Each number is 500 + 50 x the weight over the matrix's rms, rounded and kept within 0 to 999. Layers, rows and columns count from 0. Numbers have three digits each.

# layer 6 attention query, 320x320, rms 0.0441, rows 14-31,45-63, columns 192-255
583520475571529503440542569423435461444483467513479483500431580463544458462457522425613632556492491453498494589454484446497409485496552414490469560431477560551512469481479511484451509462578489
509467515594554582492578541439552528494588402441469458557381505436483518497560517464443469499493623507522571544528529538495491555515468428488559485451478470556451537517440531576566441423425527
509562529547424523496418476528397551472474536452566572500440451527553480497489489541457394442496536556417570492491463525584558555581466500480593501482579497571478432551389450441521588604464521
486523469508551420451541499430502449546478504467428480499507439486440515401506505498538470487557482499431532490497533541456533501411418425494465477534472421524556544398483577562439466478551456
533440477506496456536491460526444487521553530681520555516494493537492488586496540496572503506457635443466511527480401449586498593578470589515489494509514469494589606488432423471590442425493557
509458519471518523441484491510540455538478502435466512505530506554442433535548541479517548588531448481530568455433543544488521611477548421469525421454509409527546526395480514525464473490491579
552556373540552475525526589543399567526454561422499391400404517497515508407508484523466513455473569461533421362516404511583494486470586476577522543416495530489501519462495550558414515506477511
573507469491532480441479481482498473433486570452452532493441513498520442494543525420494433498490444619527503419558583523533494510500476424437503549509483397552539460532521459510488511590320432
539510511538572558453580491623513535433566510557519396555521456552496460535486490474398549535496517599504548524616521512506533511433584613430540515521398486549471451485469559492502515535429559
525471456463490459538567418484503634454491573500485472563676559385515449513598466511412524622466389473486387531586564554496482593559434587545566398506433488559518416446463500610507476557460439
517521540647537498618571489409527466447520520439576545547554514536505478524443442529585517451601483493479534429395376472467514565493505486468577487556536610501513500560566424482506447391554633
540473535495509518512549543464535440558487524498515601604388492569534610560499489392490525462448441469453528456422504483492433589545489605563466408503450454553465490479489491479466444544523561
497505508502482517476484517472578437516527437420418526504590560619502510545474425504437590456511396524479520520565475460502428554573470547488480439433577446484451419464541465548452520524538495
576465543665434533507580458493479503522479508510419569528539508493420468525490506509480619595428507360560519563532477549497558476438541590562488448504524506609505501530486513444535553541524480
628475639438517510455493409556567405638576506510597527494544534583496467515507286478471441474501530464582484520543576500410492459477595529535478397469487578538526506564613536496509509575405582
503612355597541477439504359461493557472567472463541521497533526545629479549457567491416544491461539476416550445676535495500488540522467542509440543487537581435533444472495500511466602446507544
455436477484445520450461534425504437456524508492524584610546470599497630451652461484444568513487499518481496456445474569512558558445532555454543503519499551614525521530639506504518478633427435
510515577430617468503571419394449433443434427507510514494485556431517501617485500522446556441460459395525469465414567590571410458516622578454536439463530545595531601450566481440612618485490550
634462410471511511502558440498560590484461591498475529464529472495430495429480499521659415368476395588441497447555457456371483351523434519508553456412353490482523480543543645487620521692544467
565456446563426546475522535439483405502478446451534509523541393504512496579505620577495493413425571482479529601463484478457507479560524532456550538431498420447480599506424562600498503547519456
488563403471468584606426575451507483547679521479516522400518504614645570452432445462600473522492468562412456437467633542458418516514456441476603394517397514494460572479477519512512493391488447
506497446529527530573509476550413474483589503447426519407466512463543510438428600488466545506448472541586418473519461604586508611604535508546523388480525544462374452514474427506442531473380494
527503496491586486461438551530529500571452502553457526548574459526507523486491466431490519551565541427506467539477517419468506433471425480464481491532482442484560471471551542467490441493573523
411434542533518419529487488466499504433571539488485607470501468523521531479462555557571545459441392423500444476528467611501477556537540543482514463440574593500481461543472480488515575406522429
443518444416535423515468425417496551508475397462459524449565501507485471503481466603457522475502460451530553470475477489455545611538602411509524478504473489536492473495469552574527466431459518
455502439475505438527474438443507538406455426488469447470535567583582471526531493514463465586492466507529463509567487455492574508534472572533517471542493441527555451424488608527469470469464484
503558557381509536466438498546373548478510508503450528489463516542443490536528506501466550503538513447471508503512518501492508435477534525481518543476508529491498528486469447546433548429508480
545424514507505520526541562481511528467454446523567451485637479499555541503428510474494494475579521612446566513538457455465503568572437532450505412481489389498503442534521561498532533547508475
543385444553572559524560434591455495511465464518546559533576507447477367507545559532550507581533498483501521525598498471517557559433575528492487480509459512457495550535453567551469455488604515
358558465510429533529555569587585407553425484494482478459427528630502532479465456507560504513527574490543514516503548424530462532474561434501478519532485544462455524480585387457513399370460555
463497574564550560499526611518439505501543465522504567458550507553566610457439534362526533509535447488444452490356470470430482537581561493540526485483478454517471509465421494560574475495531593
500531543568586542483436590527557480634494489373530485527545686479468523503393465513453385525548429392552457486521442501523480463602539534609510508465528456559513575559480500581488462508553508
439461460430501501560473502442450512383449540500533540503500533477492538590565478519497564481462540491437465498520553417471451433563502464486565480542500535551468501518573445550460550579496569
548570560486455506456521409484584476596495492401466514473512526464486531539549421464421411360466454359556447508508537489506610396522506455542370565377397532520538536554501591488475478532468502
417504483567522458437444486668482474480557512542407454499467527471608450548489442494467548544548564376446521509545500482456481522506495605600465428620445567388542461609602521472535509452428444
514530487429610484582455544415553503514512488462541505497517514438522584479486475505451464432523496444444465486492507477567513539551432584494538499530528477514483527549571479548423551497606434
438391561476548463479520579495461401550504467501486523591529554473484499482484493524498508498376588467532618454441435556530506478532664600470472590545490512640464575455540456451577517551505591
# layer 6 attention key, 160x320, rms 0.046, rows 13-31, columns 192-255
570506362512500515524482451529536460507481470536468521585556432505512571430585442481493562532455627474385564505405509559576550483489576536553418561513481410485509421503527464359377483442517438
539552504409461426494472482512433493441505455543405487574517529488420459395553511542429410548503535466443501466487472443453471486434419492454572521498619478540471519421453516486468446471496468
515543549487591472528598522554494500550408557453467458542443498476506513523451527512507433450534460548478510558477435579528552441461550342510494469598496559581493583480398452469489503518479468
476501551548526439546504476450548454464470554530495435482528537491523505498559443455496493442531527526500480422499497441544520501500466554459513468572464476515567485431461461540560527470523491
517440439579533485490468553469450544447543439527436571590473593512482474538411470459545536495434482540486372384554588613427438499434514469501554524469429495452576479476450568510444528518494469
491542561557491482488567516464516520539445411401495588538462558555610490463578521490475525429521466557562571479615498519560555537448486463457451503500505522541523440507461516511590436472472387
487537546487456477420518559569517555392507556560506487601467618507448578577454476527462539501518602420482466483417511483419497421481504435478500480502551490527502461473466522521411485555573474
512475406422538573519419467473452520507523576472361476529510543534452465448457449572493458473497473582501511527510449529489454513482456468544496425514453503442431531595425476546414502546499628
472519563454532460482554500564493516462457493529492481547511424529515524490497461491442488470435457543557540446462558465461471546447429447416549627562519521408565521489608456470491584518448557
468551437502516572500373533411496514462522447443442442388478428543449509444362489448459533556483537509548503493361575519451508562452426504571494386467429495454480415626477630585462557548532460
461594591466534541441541452545464551524522527527512502494464481459456510526475543468430432516430377490485523525565462483544455486513437577457481494525546462514521451657486476481597433446499403
480532513502551504540428602505459471583484430567571460481567472509543503513582468571445448532507421425542524554537454573454530512461418531554420535422517473558405501505549480429459643479541513
513402500521560482453445405465395563521539472481486465491528518477462500528505492424440521573533434448498483426512544441463409608503485457405531542545540400406416478529466521502502564525478434
413499467522424396464412461514456521560475507493416528503502621448470450538570451408466487551489515546482496483413532548535628423480541457435629504428645412572520650470477415459571369539489553
518488545457367444520460607480554477550435512579561482482540485573452590521537501551581500544531453456498550512487466484484441463478511548500502516498570483527420445493436601554439426566464478
498410550461470619535570396536473347475432589462508552438518476553578487496553474527432562467507503494456575469524603507516559575614584528474534502521493460452521415534538516400477554558455496
503402456435498457473474501576521478362413467470478477511504601495538490435519426547504602593567529542534463506418482523540562404508532491546430432438452438354492440480507426403515461495475450
467545494453439508609511419507505588531481508530393462618468477502519524466397493418523493579585532532398557468500578504533526423492495513385562474575547455548453520494422559498522544509551596
422449377514482513479489495513492616529397485427490535430542557541512513415514508415491569481463583539622463638508543485566506523484467560465456480383517557543503565527481559484514509387427571
# layer 6 attention value, 160x320, rms 0.0386, rows 0-14, columns 192-255
505564575550556476502606436530467573497495504397547558509452542548516515447549397500522511590442532445616529486569557406422476444418494438431479510447455391594539562551545538439425550539450415
500519468525550435468586537445557477476463502472597457512505577594538475481450460509461474492520541496512493448538510410473502409608518572553539460429369612448545478408585550529535577489433423
498420572541504375457470415500473481403454553515578483453531455517580525511504514483514569471600492467399564492549525476491508476418514485453528530551428453548494425584519494563513466562389514
382468506495495434517499440568482478485580443516529529528519442532473499484578575508522568526477559453489524559480550574535504605485567483433458583557408486572518488510428535400419477533360498
576467552475568555503569431465470436490503484507557472460628510522463450412372486439433500571524527448486577471469390513537427444523567420548440520529477522503563479588412451509539523427436556
451590593556417487598584503512489442487595512441494438509548458480579585531532543542511476540602551615386502567513497593529538400543499471493517562502498479466525462480506495492501438500529531
593549460550439473489527489544487581630455419455495480494436490468550500447457404514509436558502461403534417507495501573525543449465512493589461485488553496488556482544522517562461461519553525
531522513469513412527480465504522491529557536406600497518415504526458370410473442465472576511488449443463545608502530502526472531565420535506573523461481477450526473506457491463528565512472582
535487457421416521521494533471519465555550547416485490504485504434484426554436485502497410471489504520490577481535416547468563457426549502508489541406340567446438466510502506567543496562437481
469456441464521414498468341490533409468474495577518582533486569501497582458451547443443517501561464537598445423449506507575438467456410466478511552477477535607495497404510469439562534488463430
444508500413555396520502588497487557509492474497453433457457407428436462488554555548473460516484491518446483493433415534509457518479503453428384509448461513508512492507506590615520436519541473
560536447540438536431466434511518571508475520420523481546474597466532498540495456518488403448438415543504508458515534605482480515546441527430445495427486524483538521446520434454558434512493454
506458514378460481625516520445516550585584475526511484467473512522497564507466440582555461418473636426569471485540574482532540458653497573506524514502516541471478472543502538538496411464487483
511557451432560500396549471531607538530549566586404618535404505474472495519582452536405468492509480537441561493507508511484557465503523607509440485540426513501560545413563451558475517507606475
480533540522515444473454513478482529530534506474419419463468465535476595523505415547470459443516487512506531584476501455563516553483520559519532518473612500453484612553424489392442500527541430
# layer 6 attention output (transposed), 320x320, rms 0.0503, rows 0-14,32-45, columns 192-255
541526528484477419564533500526457595538465558512485351484554488429504496394505434561504520526462510522469543482526494434450312529512505505504486599419530515533571497514564558498638545500474495
496505465478507532472545461471477481328587524503535535524494571473520463539561463547432526489448412570531448470528567606494513510501472514486550366512488513517503310455424505573538548542431509
566465479564514545482462474535633428495472624375498488474476400450418491501444421507558449567499460450522521451495569394509464537489544452455468412509500409420468515498424550525429584493536544
482438562447592566450507462436469546535524482564532545550497479489470464530520580578533465446403520418512449560541459470496470572491375457540367493494549509481469536425484516464568479475474524
448504478422466552465541479503629586467509556488566447491555511464505381520480551483629513505509468504436530509568493459543575527467502515498518524466539534488405571533521556504513588497562557
528504532437555511505477509445449477527504535425481496562509455461486437439512524498600482542576492529506456469626509507494508404479629487509426490466467563552431514521468559530536521494488534
442482498520462538512573437561419448538606493477473562504497538478480364489390478555413462470538498489465475425527467479513473499484468555502515434528494525433460450470427523562529442502471528
461397467582468522499527468479389500513475607517547499379477424435497474466515561542346457568481486458504489503474565444475511526505519480553415586533512473533524429575407582523549577534509536
563540532517408481422522454400580514486551443526535558561443543425431574528527527504347544545494476540530552582490579411476461565500531460547549473539473511428456445453456567480468418534549452
387481516496502421440507447490557473495585556382540460607637483534537530488474501505482482511474477462515502520504507452431542518604500554492476524472574506516450533629458492509499423487462465
534556476565486469455531542403500439537424489578563527455450519527484536469571573406580494499577459478512430459482469571429454532555494460437496457502542487549552520563440498547481538514602536
507522439453527458564497405523596498488498429477454403556425550488491464532524475516518424489503423395527563486389571515542439433589450534521468471495494475554503548559436446449480446502623461
468458472639522524477432395522507479437439468567433474509544415483482510511541532530486507482470517406482483506448478556408539467452509517531485587526471422491432414483541588514544499454513362
435467522493534482506539551465544553483514547423525441516491575534498488554505404483526474492455373485453524419505488512565492549495521489570566423579518545514598370389561497431457482467490450
558527520537512518478516467440465325535439547400493533452577468447588507465497577537568442590445401387464535539489449483465461519532416438548445500493491440506529478455582386456421489486496454
519391376523398541456448484437580616486565490482456543526583537432527513506530503446620459445497492458539474539461382525601579531524623506456420554485582608398513502487446551516480535539483500
538521384390480518478465463513536607491458429520483501437528601415423527533499606483634529576502515495520431568411468373443591492441504592458433479507568535574512534620434523523565489586574496
467495517481558433458566524443381418512512449499545532500530463431541374490506545447434509445502518594570526498531505549561565433553455612537452511481403552479604532523458459609597487439448504
518486523504408489530466515516441499493515510482519520381497419415516555543488465439496552565523503574458505480510574473515516478452555478418435500570539549450465450555589529551506520525547506
491433548540463565561538442564373383551495356575404445444442538437472485389503553471440525460541579557462453465574514456435457549471512577467458448531450528460532514580427397426590476530345463
554544443490452459470434548383587402458413425549423550421462505579513523567554463507492468516430529511527535453514530482477482531559540551506493400479540451432421443563589511513428503480481439
495509462550499468496466467531547409521514516578519512528542520408631619532594543477476528479482492414426558528470518436534413479459503444490493591450518508534439550470413517491501472500453431
543515485518489506536544474482598502504465531585503536573498591621505438593415488542471451519519566577521509496534417462519522509447462416433497437475428517500573530474483496555394414439478520
481459420489530499503500439543487441553540564645620465555440435540491532472549531452530515635530597448445495415461440562524489475465548607400543510614468531499541549427534527438538512400470546
475569442568572582545489612453413532604423486524512514486528389489510561468450543569452544391447488584402483469601500539450572457502484485443529448465485453421529443514547375499553487435567566
565474506481438476431557416439548442505636485412534521510570647530550452530535379443426543443459495502484583525509468465545545475462434599553548456501478467527446541558577499565439418377449551
447487584489595563432481534519521613538370576553482576492504520458543594532466450560475497426503503488516503518532363522476546547480493523457454437425504509507505432482569541548391530567509491
522570514417423525574525533493430487485564491447562572532487512495527552470535525510371455454497449498554493518483402502561535599488603574521466461492430518517475483496498427486533559488521467
453516468473490416498476541398479475503511393453484555438547439539514481486564513511469475419521581535534540551380429424448500416523596463494545562485417450570510609643525463487543405423535626